{
  "norm": "layernorm",
  "rope_theta": 89700.0,
  "rope_fraction": 0.25,
  "qk_norm": false,
  "warmup_steps": 200,
  "decay_shape": "exp",
  "final_lr_fraction": 0.05,
  "batch_tokens": 65536,
  "max_seq_len": 256,
  "doc_mask": true,
  "train_tokens": 165200000
}
Each number is 500 + 40 x the weight over its row's rms, rounded and kept within 0 to 999. Layers, rows and columns count from 0. Numbers have three digits each. The size before them is the row's rms in percent of the matrix's.

# layer 9 MLP up, 640x160, rms 0.0622, rows 325-382, columns 80-159
100:510429530497485469468482508422481532466442552545476492473460490566530508468532506464474537502516508508580506453434488473505547552537532474505514506550509546530522565510505495486434518421474518460470531422524518484497500462462453537570529457
102:497500428493442500500510503549447426492481523511526448494432568490552525481434515485493525502506444571464516518532507555509529497442491504534525496527484458487508460464519517591510512501463499465538578482496538513441490482451544532445482425
099:566498534526466527474520519477554471456534486482495526489544502505527524511590474531450479519493543408486517507510546519469416561491520571506528464485529547533530468504520454522605446508524605581566515492472475529554525548484556520547593514
103:509485515472481518527543506522514453529505541561511491430486503492484473421448504498536542510466479485467535566534506490545515516532516522533432463427468496433499490499558530431550431570522472578494506462561466446483540553540486510547444518
104:493398516460549486473450559427505519569519527441553543530554502484498531432453593461482529515471447516504493488455462529457427472453534498545536570469432461454512522489563498464467541455515449518478558528477522539472517533459476503533543499
093:467543451462513544455517536544497441523494507493502577471541519529466534453435462577554512537501556523573541415551505482546469462472524494529548443494475512505529530494510461500552540516511529444486474522493491440435510530495540520447540490
098:538531493415502500537473431423522526484432530447491463451540549510513457526461443481529542428529492470464457469539547479505510465468500409551492446529516513514492517531469467510484507501491552584506514539495516483546429562571480467428565518
099:552522503449509543465506430512557500459455550497544540529458458493499538548546446451522534452472445427540504423578454498520490545525496580497512518536557507506501459517506496513538506540469561561548522479483502474542498493538531443475476509
099:541453491547521475483482504509467554493507482468563492480565463466516591542479539507506506509431510523537509563422555549539538467487468439487555529512564558528510498498523516534518569543512526478578530464491504511553609503553577537449546474
098:525510558571530552446510538573405458475489558516508507529460497483484481516447544437562542508455480494477557501532495467497505468490530464386550538437503458497463515513549543428465455536482495547517448481444531477486473521482486515498475534
092:479486480510490478419444527485487497469488458508507466475483492449592599459505535535543461410503546520444496518567487474486441424475462530541568447487518530475397511468468499459532497547496570488510506503513505560536470500523459441430485437
097:506499562550523499481516568448483456482492515538527420534513554493536495453473510481454493447527493517463618484569528444483460484539508476446562480478468487537474517542444507520485517563524455501533396513439494509521502529592479521468469535
098:444491449607389507504524552574505452511544488469522488483523510500470510535520623479456493496547492512526484517435559519489478466527549504485510413471513480474467500444486504484482486556538452544517460469484496540464517436496547548476504437
096:533444452554574460545478551468500477529540473526483538575434549576529529484490456454492435458533529534483539550462448429531524499427525536536477507579472537552545480488505436524563502514519499501521519473444597540477501499574535492472456578
098:508495409491524556508445481526533503445531516465491513496473520511488458482476387520525462482414475472552573425486525474558481569529463579492485471495541536502537529542451448491588542509504512521552492478474447451437570533509438472497470555
103:559490512471561539535545491484473556501511468477494529528514489457530482534493542549512517451516451497490536527478522585519531456504529457522552583529575545472470467457506467488520535463507505584465459525456448442511476481509497538541470491
105:523498510534494471539543478504566511524542487483439536467462515427519507524460417404458472456559563573509516464449464490540525470490488441495414528481473459533535517453536440558445514478573443539527452461514510508496488496501546509487551410
096:468432503520472513582477546423424502490468506471528534480479495454563550561491471463487546552459417461495525492550460484505443539538448523448525516457433519603476425531517466499445514452487501534523581476580509497488529489595469493472447488
107:539445457547452501463471537546502510553533575488454536495531476459461461598509472510533479525513533446509521572501503527451461469505425459490487468549509436439532481544490554504557464447461507484502543494517486544541481509540505413497467514
104:449548515452531488514526432498516485461429523508557492547452474489494564534453516564524526431502523513432546518481504512543536487580449461451508456476556455497469461531458481462459525531529567513447505564521512478476462530521505434558482523
099:480455495589461462456516528514447476490543415488569486468513476472536524464595498480534446528471489443472511511555461487582427483526516467461489473502494457536454567444475445515506513498561521452530445519511514476574516455502551525462518535
105:507442534465459538436562452518457431449508586524508537497441562497481459453489586560510488515555501499463426457549519502497444512520487487485467462534479512515515490453545498447535488478468533595472483519445474415537445470568551500468465465
104:466447473534528503537528517415539595515442471501512483442507488478504510538446481519487527452461516486499523468490556484500460599456496524396466481498540530521474516480457497520494527496440525467588465532448509535479496495496467487463519521
086:546491446491490527521462432544554444459583568551522480497494464538552502517501508476502479560455536478478515557503542516539504517517519484476511473521555486515503391484564559597455456510514444497514547523453478456507513581490508532445500493
100:519538562410456509480484532463553520559507583477455503449538431519494532499497505445508554488505481514495450524435475471567468451427510541401509523448447525453470515468437491513501456466573529508450461489475542544462445514464527559518491455
096:535510504507537499527494518447438508454466449433543529434552548500501494395479472492547470440546510494520451472529484469519485582538482535504511565431466532546514499541532490460482517505510442525512520508450501439492518484467525605469462456
091:512542441513545519449432519509521486463540468482531529476497459488467480447503500496483512512402442500452488515473426521433491551482534560532534486554459463547512540543479518452464519543566528503462522541542485482485528537505538506458504404
097:456527509487472518554515453443506465567565528537537434557443408532413462518482519529458503546548499452544533438516531492555528492446513500477545485492536570446462472496478575522492448506558517457560483508561570493525532473481527490514473518
095:565521497518521518551500445596511513530544544499544472479439470538465503441548517539465466500462535491597527510436580520516455505526466505479498555542509483495459605431572510433532512519478502477552467527570557482506531518534481523538537465
099:475541564492502551512525427443538504511500504498495529443591505502502472516495602532443420493516508524482489455477489467516407499447434486546588476520450533518473552457519498556470457515518485501529445541511537515552537528520543556529557478
098:499502567518443474579546518411479488471509504516550450477524507447484447559506536524512486511504571432487491441459493480561522474585502529513569492445445511500464528451482452539578531491517517521509545550556492489454515563448486514440511511
105:491579545511469457473456469539447527534453535530506522506478536440494488480550506502543463563517535527515499474465531569506514443428538519574464481432480536466452464511511561506470517512533449461494553520495470447491554588526492496508483535
103:544476509540513551532498519542509535514572490523498489506500458450509577470580523481537506517493469434475521527499494498479511457479502455479521529541481570513523461461498542546523497545565472465410502432519445546482518516467450520593476528
106:505501469527548486515481530468544585506537512458492544572456587497470453493405488537506448494557515455468529495464592571530451561426509488530569497456472466499487437532441450489488544547430509477484496511492559502510609515497507450503548459
102:518508556453485420474529526480519455504466493519500553450469486464503537452528531480464446554488455557502474449510464483502555463533501386479455511570501457523472537531520496465588476523486544464459485470508494518444504538480482506503406506
095:514551456481477544430432505518470553490462562501521502513503520446507482508529519519472486437486532506495475411562560520506483524488500474545435479535487426511492521524561565499502514487566499558534444533532551456497511406558533553487555563
092:515477563498528524469517547524561520547510565539458575463542492510550554486463487460494533484497423513453448503482410543549506530417566482493458530493519484490504421559460493493558535545484503528462468438551536543470504455558510553536518515
101:521563420396435507533483530499483487469474533510506543483474465485462491498478557487561438495523535525492508532458592481525531497451530489480514510504426420432495427436478531513448481418469462510462435521516522481508551508503430490492451461
101:597463513515606543473487495526468521569506522514560464442514473549440533466459502512488451432476474519556552465473483522534557482570549509465466451495540483517467424460668538480550558519565509458533479530522543425521428465486486517473453482
098:527503476543505547535475511466472535531420497545511511481530472527529566396478469567450575476483468493539499563465552525425545444447519499477509497507438506479497457544425535474510508555567491478577476516530532526453536529507499541574560466
105:449497547489542490448431524537532546455518509460428466501515552596445485528506515521547520468514471417465528550493516468501493563459507586422502503506552555489501458437497532500445516549514463546533480506534497508523439505547495494542518520
091:541449557491519458520534442486446438497528479526518458520493511503510438487498502497499519539537521486552500489535472497535498553510496506439444535472535490526472532505523478565545560422517459546377484505487554454436558535489474545547508489
105:443565487513517431502508501517497501473453442509456495559417510518521443518507510521524559507539535490524472463465500531389522507519509490396481556542513558592482489556584444489538503514481551470507486518497490490437453477489508518491528483
101:501499526482559577474503506438464446520525573480485500543507465467520507499468490422421530496554534486436572543426597480520526511486502497466514502534534449469523535491495534472519482431541510525517498452537428483500496464485412487462527451
101:446521445554453436471443518461574510551506522496532482553500434518546544481516460567551575511514529533513501514427490492462480530509574543572529505545520559491476484482549499418529438467483505426451448491540490488407507530505535515495454601
102:441417471542451484533545479510555447508500455539508547468535499537467525523495556564445433538511417486454550519478462476555465440479504485472537544600576477493558547445495548486483539512550433492499461467558447537465567476496510550503464495
097:620550529530536445522512498606421495435493541484530475573474460469553551545472583441448513518532571445482466503459518447511511467494468425537508517534520542505493498558435491585527514501527488549500499452546462490523508479528501509546516528
090:535479471463514460494531456547465482519472456582577568592494443477545551570457493492553507537560501466447481503472489491483462486517497525538537530474464445419431556514520542518485480520517485469491453528483426539541399454516532497492545484
091:580488445453457498487511410491479569514451478424415475504442525501533500509502492481461483427496495468428465550503519529529495521546485475483519513465505483472517449447471464489412547511461542520497498486511522515469437466442573495559453465
106:436539469488517487457522507520491481511389462520530424570533508510489540504478481535495477474509499511514564502514563451506487556506573558471545464529471546547586547490537525512542542482509495474475459528480547530557485490504521518511563509
096:553453469507501507461514478517459438526484485563468527454491527479486528511439455501498466514434470513478523561484510425526535508555556588490526460502532566561482541447435540463504411473517550535471490465462532574534450544519482453512423568
103:483522515541449440521524425476514527492522454559506480494532445568500498486493575486484573573473584528551469476486540485509522559424572494414494415516500480489471524525531499466551522548568408578522458532514481452499484495459485524473485510
108:497501573511526491467490535470525514451546482474495584543560433587499517523538452586425475489533454536480457495485520492527508529533535567523461576429470498542427522476467545513467519539506459534563462495485523414485475455489516510491533526
097:449495486441558518464517525491501475466518456515427426560500498529522537479538536504560498509557497522470522392517506466533501483425515574475448443462518532449500517479434505480549523455547507541522510446488508490470569437474484515500537463
101:603542548528504496538600516488487496453460533482541456452486499487541518478540449574533449486448533555459537551526450530473534510496486508527465507453466510477441518490499569477565549537586505460533535495562562489477448483452524542514520524
102:492470516484573474473518561479562496569537535569591540524425503469450474487566509498487518473506511582552515442482494518491469458506462530466443461549428451515557526589491468517520463507520469440422469502522515522518452547560532528479511525
101:483504556416492470512437496529532513521472482480579539451439534525575470454492519528480543471536547567475494452471513552478484478489465522481456500464573549474474480463525529445458492535527557452479443460488460480482511457539506492522493528
096:546452511466512487494516497495528441491568453491532581492534521446502438480497474486549604498470461523517489488440498483464476558453497446530520559467576523485467481510519401489523545449527471564452626462551471564597460515515511453528468516
# layer 9 MLP down (transposed), 640x160, rms 0.0629, rows 325-382, columns 80-159
099:505486523529525519561496491591456507447536534515547547469488495487476405523514478552466475531456482471578472433504527491512546442518517437508522524577496500457497489485512467429468431454500453412567474525428427528523559528470515463445497432
100:461587498534530502495562602517525545549545519496574520557521510452539440484431486452539511419424550504507523506501499413523468567501501511474536570499557517520477502503495545493519430446501397538510458496522499491547524437492499499466539466
101:476486495500572450511484503516471511493446503559469491536526438503510592503473498535582448494481490526511481526396570470552513556530530487519506474478506428509434505568497455419478482575509472503429494463535501469502447473523534463585506483
104:410538516554446530510540474500474494527523548520503529449539519535490475479444537453399526493402427548531558432491465480574552510454511497490517463486503450483463483462509426573502486488537508556540448495555488604538527480481506531528549549
108:515438477454512477408457474476504545467534451544502472564559426551474482469483557501562462452524467445562511561525460446513558565501465474461472509540520459475479485489509481507537487514412457531462480467532484555500464484498503524492511503
094:516518539521601475518459552448447472440426535567505489502512477506437460487485468483395487453531407449498544505511441548517464452486561587521538514484463488444472451503518457454496483523487474508551506445517495527515506580558533445504543491
102:443511507479500480609505507532505506514474518557438516511555549529469488538453484494554502523456487464493505506535551449537438550442511452464564477472565542473495507539502454541511538494487403535447553511506448462489478525535500480565507489
095:449589496499519510540530502561526419508460538499550496553453534491468533554533519470504538548509493535541507548440558508511507507589510546526473433542469529446588487467456501518449495458600499514475452521435545517508463463450471523494500484
093:454531452444520531576478548434501426520454485564458568492462523534510445479429526433462467468501505530501513453525471484457562562542496522482501518549458505515509578501563569488455466440512482513488493451455595473600456468456515454565421553
097:517517481488495555549502518518479601494529559594549549500539476459526477539485511538502489501510565483495610482529505553580568449490487478476443473495438526437529516487490511499456531508537438470537486432466468469549433502483529529481574495
097:437454505557506542456479425494481571475500499489563407442472505465518468549454462443533398486509548520465452564489529525525515455455455447503550578546468471562480503465420436497489490477464496499480516493484470537502502476521523590459508487
099:415445506478489544485571505583460520544482502510513600460516504460549514467497457525531448473446480477535509520547502498544553537468390538521460552512522498537494507489551516548546542440554534515471498498504525455522486529530552502486540513
098:518480499458507456431510527436448496471525501498523487482514444428452558511486450475555533543523512491535583506481533562423435474544505526482524525491518627482493462449504524452481494515462493410453563505554499473470541507504513523442460513
101:481484485490512536551511532509577550535510497512483499515531541448476573483537503544521526526511437439496567490533526529422455539495461449509425480455430479483515469434507478485491451490502576517477501484575513434462441447479424508543515531
095:479454485467481487512519462472554567539508508438503503553417472470467542485559467530446545557564502476543504480511488488551482493522527499541508490539558482405454447456454498551521502465539603484535497461526538521486426530521436396503522523
100:512519517517485511398523461497462517473458565537461582559514543536548524543551490504493461456517469451528470476490499487514551504441525548458460477513451534422446520430463489553498503521537543548500552560439503504532568512494526510449507455
110:488496613513530468567557512540423499539552547493564412489521533494515461452476476483485449468486567506521575539491533469469533539499545395528453529508487530493492553508469528530487503451474472490524491445620482540475458459473510520508547484
100:549593511483525490532600465519502482543470566530478468538494519556516487529553556450515449478586494525555507521533528563508557471519418523510545439532493573514496551469516509545506503506558536502451509510498539501478542508447568535522507423
109:429486435510498545497513516508525496536508506427440462476459446493538454567476541499501522397550587536454534520492470529510472511529570446542507414577514480555508468518490467518494522506516486501467575553490548457524527448568490555543519471
100:506454513464522469492550536471534533441553531484581483441514497508499487573428491454483543467464474426482478540523448491501558482425496481525435593490456514523484534531537567514529444490492481548606422478443552492516483525500487477480451543
098:485556525536515572524464596501511570568513514541484428490493570485464491497539483510430490449465517494514480478464525482446547584513540512466545581476539501417483501528523554509497525469449451536484518444468499468475494478572457498505515464
102:475506479468500478523470532479512501503545501525494464586491528383450506456476516470574574461498458468516445495512498425486508444471449550492476521589476488521436478520527531494469495496550482500598542608465522540555476458511552598423436581
100:488467552466492568531519526466598568470505507559466462543480468517482441536439486473441436500604492586478513527510510519484558492486501487460497499516535519497496484478538544437481471472550443442535509515510517418521502522486455447476491494
099:510500497490510454470527492506489548454541606441528554449542526489602489554573536472446522467546482512473478522570538439516484523504533450521486549461469463566474513511521522482531520474580576520514587517438510441533538474475573537444494515
102:518472458546497560522521495515495444540495500548417547527511487528493519556599529540467466450570479494537463557470471501528435457473554533521465542492506478472497490379453489505569580481482555484487561488529495463516506465486489542559584488
103:465590535525528441519514536469537495588567426476490570525535507431459543539580517495494489486449513461600517520507477487488475556478527483556483508489440475516499548505516531555502455502403413504550511479529521439530482493473533531546439470
093:531512519509520368475518496547505477582509516491503486530510522532387400486480431502455492507501514503522473498457449513536507464461494506496468472492455570458473509496527463472578495494570490508533548526505537466518496508570453490442415550
101:506505552427444512468514516471494440457533584517593466438508505462458510468529507483556531535448485496552534494533554512474496465573473535544475504526530506562549549497475475477454412468463469468553447461459492502519492501538508536474511552
099:477462441468480491502449566481549435469477474530574487500524481432459525568573484480504526516496512415546387510486550523434517538532462508511539473474475495442543464441489428488493442460506461496523487536522529493452547445521492560461502517
100:533553508481502473429510445510547532454513483506491524537520502515557486478462488458576486429451455510446557469511399476444459504575458486449505477516542572478533458545465477509506565508466485559515516420560496504549497445493484495516581502
102:508498547605567515519502558491474486478485538498527528501504450538521550465528434481439480534507406465461437553444484483459534521485490509538454502522557515562435604485490488466546479509545541528441531466536496551505507475515539554419498501
104:541553566543509482598526520463543425547584541437528545504485523512450463513535471492528439515471520521541493527458494484503484524478463468384499528524503445527484472494493497502502519526548544518479539517460525465451555461451492493506483504
103:578534500533511503546499537476462559547557529519466498479491575546474463555501508462506568496507533513549523532491571510563475508555395431461505476492481509523514482544506555535462471518500512427467538458600529509419492528514467456470487547
100:509493494504614499474544532475480453435514434464517441440532475488536474495503491501458475462514529595575496471511461514448505479509562487523482523559546507496537535414489518514515551483513513502461453534554484531448499564479488500489458536
099:496480449581614499506500424475529542507473453572518554512433535472485467422492487439533487557507522502443460504531529462548563521516513425518517480531547600509443491459461502497520451521528584511483507475475487535542530521486522552485436545
098:548468480523576573488443466503532495580576500561543520501490455497520470602473471532483531576443562491500530566592437516469456402520516454528516569431475528456472517466541461553503501486551552421529492471484510476478514412526498456457528490
099:532479481551535570508473552530504469547587551523401556497465516453437481487520534521495512496545501602515480512496458478486528513549490548560526502530546469547523476500516512579412463478443502502551503534567535497514400496474524412524442491
100:499500528550484531583535514521497483432469482485505523470509450516488510543482488585529487543485469484416494482488476449539493634501423473534476579535457514490480557558500547499447451582533556493468427484504460441489475501515475497524449456
105:506503523548468560512516504531456559503438469531571563465449554563433492459437569519511451513532479524458579463479562475548505456479503518479425534503554572459481492570490565460513484510463473514546518509543483499487552522486522504507495582
101:467510559507508562478490552590462527453508481448500517544471481441522593511505478457451519543503529549506426523611502479513415565529516429490490486511564510485448500469504575564479471506506503462478549528560428551537489474484499459524507527
101:452532533517518487428456452523429444440476466472498474502533479531527517510516482577503572513560431511488456585522527466525519538529495454484555516499478520489455522556488514563514484544557510495461547474464448498459525596457449516459503506
095:529416511410542513502535501520444450479497484464543425503467469465452458476488490493563487488517529456523475477461541463445508472506512497517418545472563545532439448514505442466487509449551450494556430564560498495478540482465449487582451550
093:597424562468542557445575513546454472542542535457484491513532510538448449530477569474383510540497485463513474517514418447579452454509467517475536478520500484500524465522478457445479534484496450542478467455546546497525476507435446522531397504
100:523520468489559559565472548600487430465510531587456489498446507491561518472457512481470485518483496491524495516503425491356562473473442507504498552524493568483553499492475414483470479528483471532417508584474488545463537521509472511468508539
102:484541514529573455600504482503468464506575468538401492474582516503515491531510494504455504457497468534486518505452574478472450562492493540510506529548546592561538450512413431522521460488496526488493570500501537560497476503545429537527507546
102:521510504474477481469475424463433550541488475561483537558445534448512478490547526536552534512529401496542511451441516532495504490488532534428464573471432473447482474517519491439546464473408546490567573520510518490473514483504556471525511437
103:467509484445588478535477588498521524427439536430505480588518433442455475581503546462471463582515557484450511506498513485553457495498487435532489504415539501537499485535530520512528446517456555469499461581494506450476545531540510522556566472
092:460387477494512493466490563499484458514491436507466450476478423587445570489603444496472519485576553523548535494488466507470433494503520435495515487542492511498571512506575467512460547504485502447547531494477526499424484463497485425501505534
091:540456433432534508449475492599517464499450513556488471489497503489541584503458437373414485470455426497512567483417528513493576553476493462518469517441485507537545485562524492493537500453486515446498515472560479467490460493540406440568469497
108:578511569519521461550527477495491438557540525553499521443553452529554518522471523522512461450428564519529453529528525569600467543506524596527430428543500537456486500538498481475522525495537502517517541436502522569513450515526457502495422482
099:482461476492536459540426480525460468536474453492460495453519497473454579506542456533526542527553529443459453503531463533486459455393567492504500541483512509419563504491559449475454430494467517537530544496547452478551517486486540494447599450
101:490581507494508466481506506584454478538495477559557527545563551524533495504550486461452373553478456499485506492503506495488475501462570486505418535474467504483466603519501485442500514504517509561435482551478510538543565536491452562523427561
110:451506506473533423557520419495555491512531436543517499578543547491529491471462441471466446470563505550543513493512555466499510511457491464544524486534407501458457450531536508492464446515469525503496472493493553450540544432517537479473514417
100:601549455517446472551548469460527547431511538458537492540516491532453468495493484445404532454476518547417451578455487519499493549505521479515526498517459508504528482455507492537400492574540536460536571488524510573514409548527483554519461490
100:454455523459517496561477526525461511495445501466518462530510524491488542578421432529453540495490504475481459421459482518458487513449496553505533510478504445515527496496491505502457481464440460477605528518513537428484525508546510418522481412
099:503478496469523567540542543454472449519497478483476433497508446444446487517530481520556516486601476475514563559513477573496477487495503498525472485411518471440526528457513402511587426521535511494503494465471423572499483477518504534564520488
103:499479543454513470432523479618505479461464509543585519502516472520529485505560455456448431416426465514493475473496541484535455511448511537443539505462506527488575462518515557532546497483467522461475506428552517393534493486416508543534509459
102:548478499495553449560546505503417506397492521480420462556537531460503471527505514514548543468469558521494484528488505522459488513497431450487495407446523511481466510458499471492478572487507469487483474428532452542492505550506483481495496473
# layer 9 MLP gate, 640x160, rms 0.0634, rows 326-382, columns 80-159
106:447493425499559505568535465536477550493505490564462489500495480479488526455427463411485476465455468449541507499446577582440467505451454525574478507435459489602493487489499451535498463506509480491496475550472451469509536516512494525526479531
096:385512544543558488523515534513454508537418592505521511523518477410494557421467501505493509541479558492545466567479551443540490478548530581529487533438565529478521493556451480561430507474510467510492476560536572428487511553524454433474469474
106:523543557578462470498516500459506559471525521500454557505460565503508452451480487562485467561517529504597538430525524508498538458479553529491539566559494548533527432468498451537470510466444543469572474490498492530608512418490451521509520481
102:482509541483508407407507502445454580462462569500546483500569609541534511532507518492517472488525471470519461539491423451484439573475511560517430524544537534501513541579466484530504531429490492539507489500516486421462497473535530478486424479
090:507520480554532474476492495534465470508487555471528532476469524458487565479489458475504513416483454578462554480479548551505448479571455528461495411468534481493420445463546519486509545553571457496465499452465466451550471534514488498540539548
104:434537457487512509413539589551472503553495519500502471584477548459511569495487402579491446499545532488524508493520565522521526512477540397475522461547500525453446478566477471492517496469557455516498397550524504517510510581524470561514458502
097:487496529489539478583516500514554500456537487498466498490507468479490482491557425455525512541438545583572506546470507488477429487452524477462538496566441498479487495468448504537521534513533532516421478476540502546530484532533448461513490476
094:532498554447414587518456395516490526471488571511471562545565479427491478556501512456464456506441402523551523584471503492474441504497494490511542482509563555512479545500475507529480433427515490546504495486516494494494520494495411488540487554
100:547527510475542469434505551527537435493486567500533470505492512527461432480502521518489510454517447500520427483511499440438493544503479502464544504500468459542560547466454481452519461467451520451511490511571490442519513527486415538426496435
100:461508437475512507528473482600544528530529488491482484579486522517475441509450485524464469503470500575506440426519471479495496475421503471504562488538550451437517451471466568537468516484486492553505507449549468554534543447437479517506546464
104:510474479562461510485521470519462492566459465504471535565538491530578482472514512553449557546486477495544451442434492549469521472526486507506414525575508507506474492496501491498474491540527452473472473445550497473541435429517470424451586484
092:450512501493426541465560524498533489446584450502514458542477485514463538502459561501476448492543476524536478473562534531436527525413608482464475446479451465443516528447522453535481488477503483502566530448506456467508411583549483505506497522
094:486523532545461469522580527573508552472482525508588550530520499496504566462510489552543489560535500507459501480500557504436517490569534561449526484462570443519445493454499565521458504534502561486492483479456471470466457497595499515494502474
109:584499429533530460531518506452504554536535526485506493576506515483538471542432429517464567489508510505487518430504484505477493536570472486512503489473562537548484482444448496510443516478523550419480450479556531512554510500523468557549479423
101:534437431431500512496422448572441540524485515519447482544468503483458474516517459518516561485555468500524553529520510489522571505497493494530465507479495529516502430457513471500464464448532486454594458481528558533549504460494481462462497507
100:486471472487550524539458562428437531486559540463523467496501524558553472447473519510513471522465489490541571510555494479522460458498550431506484543564508487500456508561525462456531528515447448417482522559499500451538413464447545560496490475
095:467483482462454528502546506492504535500540508537544497610489529565458548470436523548449444525480509423501500527584487473565462412493475495523485529557438535496469488528587530490402493483477551457542501466464527457553430489551495540528497480
109:566489471550558493432530460591515502492443530522466485486486514515499542465544490465411506578547460476477553456504469498542504563478432560485502490498535488471458464542478465550470550433465478558495498506515500503532517511481546528493505513
101:491512469527516445532452459525562462491483436514476450473524485581497468511537443515526485537472473481569475469458491527447562522563529512435537497501522553615528511490460425510501521476571544490509554500480452477521525475510454495484489475
102:539448513635583541512538508523529501489578481497467526394560483512548472509516481534490511524594552489555462466464493440511535539528493503564575550512488510465489500478537508496587509486526574447496468520517413483467504492537534527561549469
106:477458459594443555530474541509511525481530570513434532474464488441479497483469442497506475485551516506445465521536525429510474472515537550497470471551479468534551497508579469481523537475545446466518467467424418470489539473501452453440513473
099:496495477500488499558524492526511503534533559534530505557485446519479465492530452449518513551480553544616527580494586519601472478470443554503481470481463525509501488465473454511431499505424558493592464544396504537533516498484491505443499473
100:517489510496521498494423477500519585485511587493544554586559547541576483462556473539509421487491481471519418413583589459580462499482485486563449478446501463488498480578489486504452464542467488505439556515512529543544525489536473435565510441
100:441461457486481502474545535558511501512519468497509560547471542502559481444457547580517470490480441461469548454527494491400501561554559432590429484455506564483436418548526443502535479543436447544482469469520511458472510527521433522512503476
097:463498419496512464461484540510536488538494463510439546488481498500468528511549495496455532437546492500551525486495447498460524492440481404569460462543562580507494515409498385543505563467463526451495478503471548492482483497561458549578525442
095:466475511513530500528561463511494495532508492462474499526453462462518412478481499423469504510567451511517533419560457529462571507493587449520471502557519568494448461443545480505455521462456524562502555525519488481533598510421450468532523489
100:526539507481445548541503484559513548512462417522457556519467534493552488463431432469496522567530550533473504553570505535549544460488525513494582480481528531432480456469518487527549509498493509455491471462498533563493469466442484546506468487
100:439500476475518471432458562561555543434401517505437524586545514481452508428450463519444530471529511455444498481540499551479498521452490439529514562525520473446396503484557544458475464465507488464463424475496503508565526493508499483469520486
101:495504445503517486484552458534490500524469514481558486477485456479499573418482445544442496526453615461428414456517451537565466563451541532505448515549455484519486508511451491505555540368487496503445509476545502505567448527442520533517457413
102:516472437383464509482423562525583431557460560514446535464498490459452526488517476463452541466522541522601544489487480462477467487556476487500517446538510521469463549507473524541420509472496548538507586533488466549478462487498573465473514559
105:503528541508432542481496476519551494549504590500477538495500477482560507471449466480576487470481460566533446458506480616496449565485526500535424511440568510495522502584494492531514486482508452522532524515501475552524447568451471557449485523
096:517507504477510481511454458475628515517489536536539493481542507480469465438385499453436535495422541610484520510537512491443471524493495469462569434505497420455526542519512534500431506514477469480471427497495546524536534523542535470521481537
110:465515466494553554565540437595499579530455550481509546561454509442529487449476580563455434532538532441577493516488548503484494585523559527455503491511444497480534439466508524507557418506518478443481470466515489517515462536445437519477483526
103:485424571453417520483485540536551465525490525452527486530487500513536417540475530535494531461511546542581465521433548442471533498422489562523523495462481509418539501516483522515488548483483452456440412489529514469383526549553470494529472517
100:515498465494553516454567497506516502595474450510517491528458440527477536496495525510460501493511493488434580537539573520443515433513535535445515484548602529458569460537476483449534514567531519538561491516457588475541481484502508436523479515
102:497502545519439500528498510512493466486459518476503500532535527448513529548486534526405479475484470464560489482488593494470502538508506611477512510509560551469490502515478452485555514494486523490500471538454447489584572515454572599525502440
096:477491546499473495449489458573489572428506499590437535513428555539543473419552516476529470489476518492460546513486491524422427496501545467536473526504521542489464526538439477487466521517562471437550535515540502482473516461543536490509536442
101:574501485541507499545465498515499504539583461446521453479545465561529500457530462490509527519500491441475528491459529512510515533442544423455473550502557494498477409522479502485427511506499496570464547484504475595517534452544511552547516395
096:521493462564547491469404512523485563547466477494471524441569493524525457492478502464494464524457497537524497509442462542448577438512552386610496537529454570506479466539493516493444468478483480509491478500490596426476595523436542506510478458
108:462489505514473435482537509525508481474487457527512510484494487520537527537461504546514470445506501504449495511513526436505382502458455545617505454450475490506520412540595479490456474557583445486490529550522566521553459512492463525466513452
092:500508501489525551467477559469482480497429520459535478473534463502474473495490501518556520482543473573393455526500560473529464506525543511490504442525516491479525503497493529520525497493504457523513546459603497534596517466501526486401559401
102:482531542496507528477467513443547444433482546549440506442473477496478510468497507524469529537516448447406492548471457497546535486509468492481566458472477502494531467505474476500502502489508483483580541447479438519539492469493470573411533463
097:502526519550584566529454476522491462499537418493464517498507430472494522481484473505453498485486555480494496512488526478444550445447489553518412444501502525531563457475523580441535587501519495497470467533520510529580516467505443537483522514
106:509467588493445527472564496491467524464508469498546497516593489545486515488505490565511449494467484540543492424527489455541529531582462535486529506470504518474486537574532498486555549493514532527498497567580532519453534531458493469449482506
101:466508460530454539445544481522445496563520479556497521564423448483472508476511535463493544497515423467505468529479580556480576599451531505464530528473585458446502525481463483520597445495502466501522564486479514494543494562529535567460451440
098:536483533541525510546489537547484497442544483554460471550518450508532591483447542416504547488556488494551523493439542504409552476568558497460495534599546527507532476486438548546519539482504546467451484496457479525593524534568493390510510526
095:451465552476500459519505479546490468467509452528517471504528522556452499496502535493485543486568493519517501533497495554480490554526538567551497453570523520480520543528547462501446496439514477495472573539557527482432465495484515458529489473
091:454542582495426449489518495493545547506574504419550467476501517453478501477556467471556537543560468541471543543453490525568480531523480522565492496456524537474487564547493506480465547579485509555488471410569515492568513511466559491540487558
102:535551492493475508486519548565530523506515503502540471474539493463475496538497506468540489499529443510467538534563554519459553484515449517516532514484457444484546501524421547478468539449538448442471473444534550532557493540500475507530439533
097:515365523563504495511468450513509561422506565501436497545492490483560463475489393453499430521447503438537425445469484518501514517524526599513480526489490550533500428543539459458499564444544508514521452447462478515536490484505500538522542496
106:513479512521489499590498501543457519530525556483607587499541532492505492591507556526469456504543467518469595547549463464510491460507577490546465577531542467452454443517492549558455548460543533507453511544504480517489498545498522429461501460
112:396432430520539497572485593472592496433502467539606517444491487555507529509466501494474456517457506514513545425487487467437494532459481481503534499556504551474502446532543499571440492522488509488526534471469473544498558433548567448471472499
095:486498520569455479518477565544499470510468521470473476476572518502569553482585469486573504475529536471540498504544442458500476546489531558526534489484556481526533468549490474514513463509506477487548483507524521390478448513476513390502481519
101:481467481499480487508480576540564506515476459506433497520507456516592475519510481512521531549525525466445512491581531488444445432546453489478476506465487522475530504479507497580486432509430474548447456553495476508514492493525459525553563510
097:540472505488508457495469554550433472410534422487494439455518485492553499483463567440446487461548481424517425579501565493529495459518483524518561488548585481487477545439533527517487503543509455505563517460483479510533493491498511485481575507
107:498486482401485490519445557464522444468480580432523492501473542494559451502507462498518536484523495490527563467481483499511474465500512464557431515492463526457429483480514550505413523552515534468439453515505430521520460413522528515462468453
106:476557462474489480439466542412500539503546488480528506470501525508483481521421483524545459534504530527485414472497523453484471575467535540462464527567466557539492446483485508507498499496451436448439522516485563476528500534468498471525591520